python train.py --n_layer=23 --d_model=64 --n_head=2 --n_kv_head=2 --head_dim=32 --d_mlp=256 --vocab_size=1024 --activation="gelu" --norm="layernorm" --norm_place="pre" --norm_eps=1e-06 --positions="learned" --qk_norm=false --attn_scale=0.177 --bias="none" --tie_embeddings=true --parallel_block=false --init="normal" --init_std_qkv=0.0625 --init_std_o=0.00922 --init_std_up=0.0625 --init_std_down=0.00922 --optimizer="muon_variant" --lr=0.00517 --beta1=0.95 --weight_decay=0.0056 --lr_head=0.00607 --grad_clip=0.5 --warmup_steps=200 --schedule="wsd" --decay_fraction=1.0 --decay_shape="linear" --final_lr_fraction=0.1 --batch_tokens=8192 --seq_len=256 --doc_mask=true --train_tokens=137500000 --steps=16785 --dataset="wikipedia_en"
Each number is 128 + 32 x the weight over the matrix's rms, rounded and kept within 0 to 255. Layers, rows and columns count from 0.

# layer 3 attention value, 64x64, rms 0.201, rows 43-63, columns 0-63
[[126 140 108 137 161 129 156 159 126 128 119  66 154 111 158 125 102 121 118 116 109  96 138 137 130 165 106 149 103 121 120 125 105  98 133 135 171 113 138 112 134 148 173 115 119 165 143  93 131  95 116 161 115  83 119 122 110 134 140 115 140 124 145 146]
 [119 161 140 176 144 129 132  62  91 170 145 126 155 143 135 105 124 148 124 163 136 144 136 123 170 123 126 118 150 129 153 132  72 126 147 118 113 118 120 104 140 102 114 101 129 157 107 129 138 103  72 113  92 107 118 134 131 163 147  89 100 162  98 145]
 [149 156 150 118  93 165  95  61 126 157 142 150 133  62 150 104 191 141 123 131 162 132 161 130 133 125 164 142 136 143 148  65 151 147 123 120 129 140 112 121 157 118  74 125 126 106 138 137 117  93 143 117 110 123 129 110 153 163 124 132 110 161 105 125]
 [ 92  84  96 162 130  91 133 190 131 138 139 120 116 119 106 177 119 147 113  93  89  76  96 127 110 145 115  73 141 117 110 177 149 121 108  59 132  95 119 157 140 158 143 132 135 170 170  75 135 117 157 186 158 164 138 147 111 153 150 107 139 104 100 147]
 [131 149 144 120  69  77 145 120  87 123 187 115 126  59 108 115 161  97 109  89 131 159 126 138 191 130 141 104 147 172 141 112 144 139 150 167 159 145 148 127 144 132 162 134 115 110 152  96 196 145 140 120  86 135 145 178 137 154  88 103  77  88 121 102]
 [199 161 118 162  99 161 134  87 139 130 114 109 148  94 143 103 150  94 167 111 183 128 115 143  87 118 138  98 166 147  85 147 162 107  77  88 106  56 113 110 132 127  81 106 142 123 153 156  82  86 186 124 132 113 182 114 113 137 118 169 105 189 146 133]
 [122  86 206  85 123 121  97 117 170 127 120 170  99 153  24 122 130 100 164 128 152 124 123  86  48 130 171  42 131 199 114 207 149 204 142 127 122 130  84 128 179 111  59 148  77 116 196 178 112 183 125 113 162 185 103  97 120 142 127 154 150 117 159  85]
 [110 128 126 143 137 145 133 124 113  69  87 104 157 177 164 109 119 160 109 137 167 132 150 107 108 164 124 153 194 121 130 116 112 119 132 141  88 140 170 115 139 120 136 110 136 152 163  73 143 115 115 111 105  83 124 101 112  70 147 121 127 131 150 134]
 [222 146 103 127 135 107 167 147 133 119 117 103 106  92  95 137 113   0 161 109 106 151 103 154 161 103 117 117  92 157 123 138 119  87 122 165 182  99 109 102 115 135 168 159 138 105  92 170 103 131 184 101 124 153 157 144 169 119  91 158 171  95 189  61]
 [153 136 145 174 134 140 134 137 182 178 116 150 110 114 115 155  88 107 138 144 115  96 102  95 181 116 136 111 109 129 136 117 127  80 102  85 111 113  78 152 146 144  90 143 154 141  94 154  81 107 109 148 154 179 188 102 165 189 151  82 171 157  72 135]
 [168 115 141 147 152 131  69 172 193 159 192 212  61 125 136 115 117 124  86 125  48 133 105 125 114  58 111 141  80 125 132  80 160 122  72  79 115  97  88 153 125  88  98 131 130 128 117 145 141 131 137 156 122 177 124 106 167 120 120 131 186 178 141 152]
 [ 79 128 124  71 162 136 128 198 107 166  69 156 155 119 133 158 101 152 172 105 159  68  99 147 106 175 140 147 167  68 134 137 139 103 114 142 141 196 145 135  96 141 129 161 134 146  67 107 120 140 115 142 103 116 145 161 132 125 101 131 158  82 110 116]
 [134 121 123 126 179 152 120 154 163 119 117 163  96 124 100 107  94 173 178 159 168 129 165 111 122 103 117 115 120 140 148  71 139 173 155 120 189  96 133 140 153 104 115 129 116 128 118 107 152 139  37 138 102  91 136 102  80 132 162  78 197 110  85 108]
 [195 142  96 199 141 197 162 123 161 115 125 104 145  77 130  59 127 117 171 122 164 122 149 186 106  77 119 124  87 155  92 131 132 188 160  93 174 113 122 107 139 122  90 121 133 130 186 146 109  64 152 125 116  98  88 125 105  94 143 139 115 154 174  75]
 [105 127 143  73 153 138 107 119 129 203 139 112 101  90 141 136 115 125 145 161 127 111 144 146 138 131  99 151  91 129 157 135 116 133 137 130 194 124 113 177 113 138 130 122 104  76  44 146 136 131  90 146 122 139 103 128 113 199 108 136 111 134 106 158]
 [155 150 144 129 134 134 125  90 147 129 139 103 137 154 132 136 109  73 111 131  59 156 116  65 170 123  76 144  83 150 154 117  93  96 140 186 126  46 106 164 145 114 182 128 101 159 107 116  97 168 154 145 120 140 163 106 198 141 141  87 144 144 151 137]
 [124 152 132 135 128 103 155  63 103 178 152  80 137 117 144  88 155 112 112 115 119 149 113 179 144  91 111  94 106 171 149 215  83 159 139 132 161  77 122 159 115 174 156 117 108 111 112 109 139 159 154 136 149 148  80 166  90 130 135 102   6 137 152 125]
 [ 99  93 101 146  66 146 150 155 106 121 153 118  79 169  79 141  94 143 171 222 164 134 102 158 132 114  46 134 141 160 104 202 135 166 165 114  82 185 141 236  84  68  95 100 160  41  88 204 151 144 123  85 123 174 132 158 122 169  98 145  92 169  93 129]
 [ 97 106 171 132 144 165  89 171 180 173 126 154 160 132 136  80  60 128 108  85 153 109  93 105 100 143 118 139 141  94 120 131 145 160 103 105 101 167 141 170 117 124  87 157 118 179 112  95 167 110 120 167  66 180  97 146 192 121  76  97  80 168 133 137]
 [128 153 115 112  64 168 157 171 132 124 174 162 128  74 130 124 180 170 173 110  84  40  91 165  92  87 122 147  89 118  79 155 195 118 111 136 118 152 105 174  95 108 109  92 122 103 170 152  83 163 188 146 143  68 170 186 108 116 136 144 117 133 118 124]
 [131 139 120 139 169 144 106  96 106 196 118 179 130  94 136 121 174 154 129 144 133  89 146 174 115 109 177 116 125 107 154 116 105 138 121  86 146 172  95  75 137 129  72 141 141 146 110 145  94  85 120 116 129 125  75 131 130 138 157 127 149 136 114  99]]
# layer 3 attention output (transposed), 64x64, rms 0.175, rows 43-63, columns 0-63
[[132 126 116 142  78 149 102  83 136 124 123 159  49 152  82 127 136 116 156 149 129 109 119 135 123 142 150 127 134 129 155 145 143 167 137  82 124 132  95 140 135 112 104 127 109 120 131 104 126 165 168 139 120 162 140 138 159 140  96 119 140 127 154 102]
 [145  79 138  80 123  83 114 180 146 125 138 116  95 109 120 131 139 107 159 121 138 121 116 127 143 118 111 120 127 117 147 145 187 121  87 141 162 134 129 133 106 194 153  69 116 138 144 116 147 173 171 101 141 111 125 134 105  97 136 120 171 119  91 138]
 [104 118 105  98 152  79 164 191 104 101 162  88 185 159 127 156  72  98 143 123  94 115 150 127 140  84  84 140 152 152 111 183 123 144 147 166  92 113 159 164 126 139 157  99 138 121 135 150 120 153 116 111 106 133 126 154 102  93 110  97 160 114 122 143]
 [158 163 142 127 104 227 159  66 115 127  92 185 120 146 109 113 132 112 119 195 149 136 149 105 142 155  85 188  86  86 173 117 109 122 120 141 161 131  99 100  74 118  96 158 111 117 155 120 119  94 132 128 119 142 125 153 131 119  90 187  99  94 139 117]
 [137 129 134  88 136 144 151 159 155 109 136 159 176 140 101 135 127  87 116 153 156 129 125 155  94 168 115 119 119 145 134 160  81 139 126  64  93 110 161 147 141 122  83  98 131 133 104 140  73 131  61 117 137 122  84  97 137  74 143 142 201 166 145 213]
 [ 90 128  92  66 176 110 140 134 108 146 122  95 114 180 156 204 119 141 101 120  87 106 192 130 170 143  75 166  97 133 127 109 147 155 192 183 105 182 105 145 140 110  98 155 151 126 133 138 126 122 116 107  60 155 135 125 131 137 145  98 143  89 110  52]
 [129 128  82 136 157 147 140 140 119 105  85 154 186  88 199 113 133 142  48 105  89 148 109 180 177 115 101 185 114  80 112  80 154  80 182 125 129 115 116 160  93  78 160 144 194 173  82 148 184  26  65  89 127 124 203 189  91 128 140 148  89 149 126 168]
 [152 152 125 137 123 124  96 161 112 139 201 135  92  80 126 153 128 105 139 127 117 107  99 132 130 102 153  92  79 138 101 151 143 152 138 115 180 113  85  80 131 146 121 127 125 124  79 135 113 148 178 135 112 142 139 127 155 188 152  96 132 134 128  91]
 [ 64 102 109 123 150 166  82  78 165 134  72 118 121 170 139 133 105 237 107  98 107 163 134 187 107 218 153 113 130 171 137  78 118 139 187  74  55 171 149 165 182  89  79 136 127 132 143 126 110 158  46 163 110 132 120  45 135 115 129 118 106 173 122 169]
 [136 109 114  99 137 141 144  96 111 153 107  83 113 150 130 131 152 188 134 119  84 176 153 154 121 111  75 161 162 144 143 144 146 126 159 184 153 138 163  94  77 142 112 110  87 138 213 107 155 137 150 111  98 104 118 142  73  97  80 147  88  97  97 159]
 [113 159  87 140 153 140 156 136  62 135  62 112 167 121 130 147  75 184 122 100 186 121 168 105 149 100 131 140 175 128 153 137  89 114 157 179 114 156 204 137  92 149 133 168  88 112 133 128  86 139  87  93 233 143 106  96  89 159  90 188  62  63  98 112]
 [183  89 157 184  96 124  95  36 156  66 173 102 112 143 107  96 171 150 135 120  81 150 102 100 129 130 103 145  97 138  90 116  81 123 142 118 171  76 112 126 116 138 171 151 104  71 170 142 131 121 153 182 124 147 119 159 126 126 181 116 109 156 177 175]
 [178 129 116 100  79  88 143 125  91 135 143 110 111  69 119 148 134 122 119  96 103 104  49 143 123 115 152 178 137 106 123 231 115 115 119 107  61 144 139 113  76 158 171 133 131 126 145 134 177 120 186  96 161 136 186 147 173 139 115 146  52 117 124 195]
 [ 50  96  83  80 117  88 133 140 107 131  90 120 124 168 138 215 106 121 118 170 118  92 138  99 171 154 150 177  97 120 160 153 126 114 139 113  66 156 105 191 187  91 124 111  91 140  98 148 161 160 147 115 100 153 205 104 211 170  82 125 138 100  78 137]
 [123 119 121 123  95  84 130 100 148  95 116 112 131 169  95  89 153 123 156 109 120 145 114 136 122 127 140 159 200 110  84 104 120 149 111 138  73 154 156 155 105 140 184 160 122 132 199 103 135 123 167 138 150  83 141 149 105  62 123 127 153 130 145 124]
 [119 161 116 120 169 109 109 146 142 161 112 121  56 132  91 102 105 186 119  92 136 160 155 211 123 143 205 100 177 145  99 125 206 116 140  99 106 144 171  95 146 120  67 115 150 120 161 125 121 139 117 100 147 141  69 101  56 109  99 144 117 155 120 117]
 [ 88 133 141  82 139 129 116 129 172 103 106 158 133 154  83 117 137  69 144 199 188 134 159 147 155 211 158 129 138  75  95  46 171 108  92 119 115 183 127 153 178  89  94  88 145 143 144 117 138  73 145 133 116  84 123 114 119  70 113 177 212 144  88 101]
 [ 86 113 142  94 139  68 178 158 152 190  67 135 185 139 180 162 224 130  57  89 129 179 118 106 103 113 151 155 147  82  90  53 117 114  60 174 126  96 116  81 133 192 192 205  90 167 153  95 118 107 142 131 119  19 130 100 164 115 173 119 184 116  82 137]
 [146 136  94 142 118  94 116 110 104  79 171 135 118 154 112 167 177 143 120 130 111 136 159  94 201  83 137 148 114 126 102 130  80  74 167 150 204 119 153 147 106 128 109 121   9  96 126 165  66 125 127  96 185 126 154 112  71 150 168 174 185 116 132 152]
 [118  96 107 140 165  88 196  96 114 141  55  94 155 173 109 140 135  80  81 162 172 121 191  96 116 131 109 184 148 109 105 107 104 135 103 143 118  33 118 137 204  90 146 190 183  89 134 139 165 105 115 121 127 201  56 150 165 172  96 129 116 107 145 140]
 [111  57 131 143 111 126 122 126 119  64 124  99 173 129 125 118  64 117 173 146 111 123 113  92 159 122  72 147 125 118 154 131 141 120 117 168 146 109 122 190 122 162 206  76 120 104 149 137 171 170 142 148 125 140 162 162 121 111  97 119 111 113 104 158]]
# layer 3 MLP up, 256x64, rms 0.298, rows 0-31, columns 0-63
[[162  81 189  97  99  95 127 155 140 129 118 110 134  74 142 135 119 139 120 132  99  98 117  96 161  95 123 186 140 122 143 115 116 121  62 138 120 147  92 159 112 149 126 152 152 120 171 142 149 178  83 140 104 140 115 129 156 145 188 128 119 114 147  82]
 [131 155 159 166 153  68 127  87  88 122  81 124 160  80 158 147 190 121 112 120 188 134  92 130  81 131 211 147 106  58  82 137  61 124 193 138 142 145 149 108  86 122 152 123 105  99 114 174 175 142 130 145 101 116 106 109 133 123 151 173 144 171  61 126]
 [133 115 115 153 145 112 110 151 156 141 124 180 118  81 128 121 151  95  75 124 144 107  88 156 161 191 118 140 126  84 120 110 147 118 115  90 177  66 141 140 138 139 168 152 139 141 116 124 161  93 102 128 119 145  97 111 125 142 134 116 107 112 127 196]
 [119 138 147 157 143 147  67 157 125 123 139 135 145 190 129 115  82 110 124 165 171  99  84 105 121 100 135  93 137 115 130  82 115 140 119  86  66 156 154 163 147 124 148 122 133 111 149 138  98 145 121 156 197 107 110 174 112 140 157 112 134 161  90 110]
 [131 154 188 114 123 157 119 127  97 138 122 147 144 108 129 104 165 106  53 117 160 157 117  97  92 150 145  93 169 126  82  80 124 130  93 123 169 101 150 119  86 127 130 208 153 148  85 148 174  73 106 177 159 149 127  93 106 151  89 171 124  84 147 150]
 [153 151 131 156  88 138 146 118 149 148 149 125 150 138 109 184 177 112 103  71  75 125 114 114 155 150 128 144  92 114  70 105  94 168 221 172 140 161 102 164 109 126 149 154 166 130 111 118 115  88 139 111 113 105 162 153  89  90 100 147  95 115 110  97]
 [140 182 151 106  85 166 137 131  98 138 131 163  99 133 113 114 149 145 100 140 118 175 185  66 147 123 112 113 102 124  76 127 139 138  94 129 139  96 153  84 146 139 150 158 134 109 109 142 113 124 159 170  96 157  99  83 163 115 115 167 100 113 125  98]
 [180 127 145 102 106 148 142 135  46 151  68 153 117  92 134 156 171  86 119 159 193 122 116 135 118 171 124 152 157 111 105 115 132 117 184 117 121  91  45 147 127  92 121 153 117 143 134 160 146 127 147 110 125 171 183  95 135 131 121 122 114 134 132 108]
 [160 168 127 107 107  62 135  88 188 105 100 152 183 163 100 150 148 149 155 188  89 201 111 131  90 115 115 169 136 120  97 120 115 125 132 130 144 156 128 105 105 130  70  93  71 141 133 180  88  82 152 139  77 109 127 133 119  76 163 148 148 137 124  96]
 [117 111 160 102 104 110 121 115 169 124 134 145 100 122 141 161 141 117 115 132  81 105  91 170 129 182 120 114 136 168 174 138  90 136 155 104 135 166  84 179  61 141 120 115  89 134 165 131 142 123 141 101  98 157 152  79 148 127 109  90 153 119  87 152]
 [ 72 147 163 142  75 110 119 151 162 121 124 117 155  94 121 117 153  72  92 116 115 220 132  77  95 104 168 161 143 131 113 137  59 143  84 152 129 167 148 160 158 102 130  92  60 156 157 138 114 117 141 131 136 116 141  86  69  89 134 144 161 163 132 135]
 [173 114  66 140 116  71 199 139 101 118  91  66 161 112 162 179 162 101 104 136 117 149 120  90 110 131 168 115 124 106  84 149  51 136 119 173 187  69 131 132 104 149 174 172 109 109 168 108 141 162  99 163 139 149 124 131  83 150 116 117 134 122 101 179]
 [180 168 134 113 169  80 114  81 151  83 137 162 166 138 199 121 178 122 121 164 153 106 106  81 126 112 140 176 165 101  47  99  45 118 133 145  74 134  71 181 122  94 138 143  61  86 171 165 147 123 131 146 137 149 151  99 142  65 124 171 127  81 132  93]
 [115 129  95  89 103 123 187 157 118  81 161 146 152  79 167 196 116 151 125 117 158 169 173  84 114 103  87 118 146 144 152 153  97 101  52 121 152 127 126 107 157 122 152 144 158 141 179 156 143  99 113 118 102 129 158 146  98  86 131 179  95  82 136 154]
 [129 140 124 141  55 172 119 156 121  66  88 128 166 130 122  93 152 109 120  96 122 130 123 120 125 104 131 167  99 129  70 150 126 133 152  84 155  88 183 137 118 134 151 169 213 154  76 163 128 119 169 127 142 120  98  83 133 145 108 161 135 133 117 141]
 [ 97 146 136 107  88 144  81 140 152 129  59 171 130 124 198 154  99 128 118 141  90 121 121 141  94 132 106 178 113 101 146  69 183 192 129 137 113 151 142 133 125 161 165 106 160 195 103 142 133 188  56  90 128 135  71 114  97 129 157 165 150 111  71  96]
 [148 126 124  91 142 102  79 176 131  96 130 153 130 134 166 151 129 143 143 137 169 130 120  85 185 122 214 156  80  48 119 128 160 109 123 131 101 172 115 148 106 152 148 122 124 143 142 156 124 118 178  98 148 110 115  80 147  84 159 141 148 125  63  83]
 [143 141 114 153  93 151 116  67  91 123 149 149 199 152 181 186  62 177  95 189 143 116  90  91 132 172 136 107 170 112  98  93 123 130 113 171 193 135 102 138 206  99 111 122  52  99 167 118 111  65 158 159 101  98 110 134 124 115 110 142 139  96 146  35]
 [159 142  97  98 106  96 112  80 119 138 133 132 120 130 145 148 206 160 130 153 177 117 116  82 150  82 123 164 117 105  97  81  83 174 106  78 179 112 108  99 114 171  83 165  99 161 143 130 135 198 168  88 169  99 135  90 124 165 157 124 134 106 154 117]
 [103 203 118 137 128 188  67 196 124 109  56 197  78 144 131  99 170 105  82 146 120 164 168 176 171 130  48 121 131  46 146 103 129 178  83 159 121  97  85 217 136 113 167 154 175 147 132 143 134  41 126 145 152 157  86 224  98 118 107 121  77 105 150 117]
 [161 109 148 128 152 138 140 112 162  85 136 113 122 107 131 148 145  91 102 110 206 110 132 131 103 178 103 111 148 129 123 202 147 159 114 122 108 106 152 116 157 153 137  64 118  82 187 136 141 143 102 105 166 157  79  62 152 110 126 120  87 104 141 117]
 [131 150 153 123  86 170 101 152 113 144 172 154 111 122 111 105 114  72 118 115  79 145 122 111 101 113 102 161 108 122 117 186 121 111 130 153 143 158 169 128  79 132 114 118 127 155 117 110 114 143 147  92 152  84 165 101 108 144 167 130 137 167 135 140]
 [129 115 132 134 125 109  94 153 111 140 108 152 139 134 151 126  64 156 103 146 178 137 108 107 140 161 120 157  90  97 142 119 120 146  63 173 169 163 182 112 118 144 114 100 125  75 131 132 164 121 137 175 175 140 125  71 127 105 150 100 113 107  95 101]
 [187  68 165 151 119 111 137 157  59 157  89 119 188 126 152 153 102  60 139 128 178 110 137 153 158 103 134 130 170 110  88 156 174  85 162 108 192 121 136 154 148 137 158 134 103  92 216  86 139  86  75 140 137 199  41 121  72  63 124 168 157 117 106 166]
 [130 117 107 105  75 112 111 151 110 117 105 126 141 135  98 129 155 131 149 137 120 141 108 154 122  86  74 153 134 146 128 160 199 153 125 105 155 124 122 124 141 146 134  92 150  81 131 119 161 149 153 159 168 115 161 122 124  96 100 164 116 116 131 166]
 [145 190 153  54  97  73 154 119  95 149 101 102 137 134 217 107 121 127  91 123 118 150 119 136 202  99 127 189 110  89  99 136  54 196 119 168  51 189 153 181 140  98 155 167  69 137 118 143 117  83 132 129 165 119 133 155 127 104 160 146 128  86  90 128]
 [132 158 145 136 155 127  98 105  76 209  84 108 106 159 167 114 122 113 109 106 146 164 127 134 134  73 108 133 142 198  97  96  99 140 194  82 171 120 137 121 110 103 125 126 102 192 155 128 144  97 125 120 128  73 135 124  92 168 155 115 145 129 113 111]
 [104 126  91 136 126 118 145 121  60 254  51 151  88  74 176 126 140 120  78 120 125 150 106 146 143 144 135 144 199  80  96 165 184 161 150 125 153 135 115  89 111 138 183 161 135 106 150 106  91 123 102 120 162 154 124 125  75 138 104 105  64 103 140 152]
 [110 171 144 128 127 109 163 153 105 135 116 132  94 158 149 137  98 100  87 145  94 114  99  90 156 133 124 113 159 107 101 193 114  93 145 132  81 103 146 157  97  94 158 109  76 147 167 101 137 126 120 140 178  79 138  74 112 178 129 116 130 167 118 205]
 [ 97  91 150 186 107  95 150 145 154  89 160 127 142 135 140  69 110 123  77 126 113 113 151 111 132 167 155  94 153 114  80 130 141 182  98 159 111 131 134 158 116 105 191 128 126 132 145 158 108 125  79 123 127 133 166 141 159  89 110 133 168 102 137  98]
 [125 176 136 167 146 181  76 160 129 132 204 147 180 191  92 136  58 124 145 163 138 128 148  82 118 119 179 110  83 135 122  46  96 154  77 132 168 105 158 192 136 116 136  90 152  97 150  72  98 166 114 157 151 129 131  81 132  73  86  74 130 144 111  86]
 [ 83 131  97 166 147 131  28 114 125 141 142 192 199 111 196 112 162 138  94 156 154 126 143  76 144 185 147 121 103 121 108 110 103 101 165 114 172 146  93 182 148  43 132 124  99  94  90 165 113 135 145 129 136 109 151 130 109 143 106 123 158 126  86 138]]
# layer 3 MLP down (transposed), 256x64, rms 0.063, rows 0-30, columns 0-63
[[148  95 167 121 152 104 131 124 178 101 129 105 103 111  72 193 156 103 119 103 143  94 139 170 110 164  79 128 135 134 132 123 144 156 156 129 115 187  88 121 113 126 171 156 164 107  61  99  86 100 110  86 119  89 114 147 201 125 101 106 154 118 139 157]
 [ 89 104 167 151 157 119 135 104  88 140  62 116 109 143 146 138 110 136 139 137 168 121 150 169 101 136 105 151  94 131 128 108  81 121 166 131 153  95 148 121 135 135 135 121 135 128 115 106 193 184 110 179  66 125 118 126 134  93 124 126 168 146  87 133]
 [115 144 120 154 172 136 124 150 133 135 113 139 123 137 135 131 116 116 118  86  95 132 121 133 165 130 156 119 113 106 133 130 170 124 128 152  94 121 142 140 134 129 123 153 132 169 116 112 106 118 149 155 103 128 135 120 127  90 107  98 149 124 112 114]
 [154 135 115 141 163 136 130 130 156  89 131  88  89 113 112 155 114 162 107 124  95 136 174 122 109 139 125 104  60 149 109 139 117 147 114  96 147  74 152 138 157 123  98  90 170 166  88  99 152 112 143 153  98 143 144 106 120 125 160 136 177 165 136 149]
 [110 103  89 162 188 157 104 136 102 134 136 148 117 139 135 141 118 148 160 111 163 147 129 120 193 105 106 141 142  96 123  99 197  66  80 151 115 114  77 143 169 133 137  84 116  98 216 173 139 112 169 117 123  51  85  69 150 104 140 115 175 138 110 116]
 [169 111  91 126  84 169 133 116 173 119 128  92  90 128 102  54 140 161 125 100  55 128 143 159 133 168  96 141 182 155 139 151 183 110 175 166 152 161 149 131  78 109 124 161 142 154 121 101 132  83 161 116 107 168 107 134 119 113  95 163  52 139 109 114]
 [ 84  86 141 136 153 214 113  58 121 140 122 114 144 143 114  80 114 112 161 129 158 156 167 112  90 137 120 135 126 168 152 151 128 108 172 131 109  87 188  95 173  97 151 125  67 148 151 116 116 173 124 160 167 105 142  85  98  89 129 105 124  85  98 145]
 [139  97 126  79  73  91  94 144 151 132 121 104 129  83 111  91 143  72 187 183 138 158 140  73 161 133 132 138 107 150 159 158 106 156 146 124 115 104 129  93  98 168 147 153 146 121 155  82  78 146 152 169 175  89  95 115 119  56 148 150 157 114 167 156]
 [197 100  96 155 171 204 164  94 155 132 107 149 116 101  83  66 155 121 133  57 118 138 140 158  76  81  57 105 155 125 213 147 143 154 128 127  70 159 168 176  82 111 174 161 126 184 154  84 167 112 101 119 151  97 110 139 123  64 109 144 130 160 139 123]
 [145  61 119 121  95 141 111  98  91 152 104 150  75 115 173  95 145 172 170 123 125 172 128 169 114  99 151 134  66 131 192 138 126 158 110 115  93 140 142 147 161  93 112 134  78 142 155 145 135 112 131 145 102  97 137 140 177  70 117 106 128 113 144 181]
 [127 131 118  94 125  74 143  62 121 146 117 105  93 137 119 160 142  84  81 145 153  79 107  87  92 149 116 105 144 121 168 134 120 148 134  84 108 105 139  87 174 181 107 195 135 126  64 124 156 183 131  84 127 153 159 172 163 158 154 189 135 149 162 115]
 [128 144 104 101 129 140  95 134 142 155 168 133 129  81  88 161 173  93 116 118 179 144 160 123  67 123 165 141 148 149 136 138 166  77 141 180 148 160  95 117  55  86  99 121 125 162 144 139 131 142 107 102 145 143 157 123 138 104 110  85 146 167 106 113]
 [ 87  45 131  61 146 129 124  80 151 149  65 181 123 116 167 184 113 139 155 109 106 107  60 186  94  70  92  50 101 140  85 217 120 164  92  90 158 145  57 183 180 124 171 145 127 113 178  87 144 107 228 221 136  93 132 137 117 147 200 106 171 165  89 118]
 [117  87  74  81 131  94 165 188 136  78  86 130 152 102 126 133 160  97  94 100 128 190 138 108 139 118 131  82 123 100 145  66 135 120  81 116 146 154 132 128 164 183 111 109 108  99 143 184 181 211 196  55 146 167 166 180 123 116 108 193 147 126  89 138]
 [ 86 160 134 118 176 154 169 115 127 166 148 101  79 135 117 108 135 134 133 140 155 106 165 145 143 133 145 124 153 133  99 100  86 159  97 122 152 179 120 103 128 106  63 150  95 114 127 151  94 110 184  91 149 107 123 134 104 129 121 127 163  76 115 171]
 [164 128 101 119 105 101 126 110  72  58 188 118 164 190  76 138  83 134 232 117 118 166 167 129 153 124 140 164 135 167  54 164  30  98 159 140 191 142 137 121 146  92 130 144 103  79 153  76 103 108 188 172 120 103 185  78 164 192  82  99 137 107 128 189]
 [ 80 141  87 118 134 155 152 113 120 117  96 158 190 163 136 186 105 127 124 143 126 100 101 145 100 113 105 107 194 152 150 106 123 140 128 152 121 131 101 161 135  91 117 107 113 152 150 109 109 163 104 100  88 140 191 137 127 128  33  90 132 101 158 172]
 [ 44 107 156  60 130 151 114 169  66 155 117  68 145 123 123 115  88 125  88 125  87 185  73 130 150 161  45  75 159 130 127 116 105 148  40 151  70 127 154 201 176 126 115 104 156 174 131 168 166 210 124 198 146  59  97 166 100 130 114 128 145 158 138 175]
 [117 103 112  67 166 129  87 116 109 123  93  93 142 142 112 185 135 188 128 144 105 103 100 116 149 128 126 130 165 157 148 114 151 100 144 146 103 113 115 198 143 145 153 134 135  85 152 135 157 125  84 139 132 128 121 114 130  94 119  81 143 111 165 134]
 [150 201 115 121 133 132  99 164 105 119  78  98  58 129 109  90 164 124 115 143  94 134 146 126 163 169 104 142 109  99 138  70  79 241  79 121 143 189 100 195 192 153 150 109 123 117 131 100 217  63 145 114  64 146  94 153 138 132 135 131 171 106 182  96]
 [126 121 152 135  93 110 128  45 144 177 232 189  92  82 129 126 159 137  60  56 109 102  86 133 165 126 163 141 126  43 120 125 152 142 120 123 137  78  50 151 145 191 168 189 148 102 104  35 149  71 121 125 139 108 210 132 192 160 158 136 124 209 111 134]
 [148 141 125 124 132 120 147 164 111 143 134 127 105 113 136 135 105 117 121 128 128 143 125 108 108 108 120 131 130 162 127 141 104 129 122 134 116 144  86 139 130 125 116 134 133 123 126 123 105 150 105  98 157 160 142  98 128 135 129  86 159 128 139 119]
 [178 100  90  77 146 127 112 157 148 117 124  90 106 175 178 143 176 165 121 144 112  98 172  61 140  99 118 142  98 170 196 141 143 127 114 168 147 148 134 127 141 122 105 106 140 131 141 100 167 115 134  97 116 126 105 128 135 122 104  88 117 129 135 115]
 [136 154 145 140  68 142  59 148 144 115  91 153 150 100 195 140 106 107 130 146 133 114 109 134 178 128  89 151 100 132 121 143 118 151 160 150 173  87  95 156 148 146 121  74 137  88  82  79 123 150 133 172 104 131  94 186 125 164 117 184 116 154  73 109]
 [147  67  73 105  86  34 118 109 139 115 156  79  67 101  54 107 159 119 178 112  89 160 108 144 135 120  74 131 107 125 150 179 179 138 150 170 107  97 136 110 123 147 136  69  47 188 226 108 134 184 168 172 178 137 146  91 159  37 142 171 170 152 118 185]
 [118 138 177  89  50 123  69 116 116 144 163 127  93 107 118 126  76 119 124 130 143 137 180 142 210  88 143 139 153 193 141 136 113 192 139 204 126  85 107 136 168 138 103 122  67  76 123 150 122  38 145 187 142 103 119 100 197  77 141 150 120 133 120 114]
 [123  51  97 147 163 121 102 120 177 113 165 109  86 108 144  74 154 126  78 121 163 115 187  96 136 111 139 113 108 143 167 140 193 109  50 116 183  82 143 115 117 119 163 160 183 121 122 114 142 101 159 132 163 146  61 109 178 152 133 110 160 129  83 145]
 [139 112 120 131 127 110 104 142 208 146 156  85 109  95  98  78 135 121 163  61 107 196  82 101  84 142 138 150 182 125 113 158 120 142 109  38 170  99 165 113 119 185 139  99 113 120 123 121 123 175 136 154 179 140  74 108 151 116 152 137 138 167 133 152]
 [145 113  95 191 181 174 120 144 178  48 195  39 167 116 156  59 130 103 180 134 137  81 131 141  80 108 163 136 123 122  88  80 120  98  77 116 117 126 169 130 125 219 141  72 179 142 147 175  98 109 106  99 122  88  94 175 116 117 159 160 146 149  99 123]
 [127  72 149 108 161 159  93 135 110  71  90 147 122 159 114 148  99 138 146 128 107 131  80 138 135 119 128 148 131 117 127 126 166  92 200 161 131 156 129 138 144 152 149 121 147 117 135 128 131 152 146  78 120 126  73 120 142 124 139 125  80 113 124 151]
 [113 131 138  82 101 113  92 128 125 136 100 118 178 134 187 206 172 119 102 160 104 106 125 105 180 106  69 147  79 133 144  19 103 232 108 157 167 145 110 187 137 168 204  69 151 133 195  73 109 109  92 136  91 115 149 112 103  57 126  81 174 119 134 149]]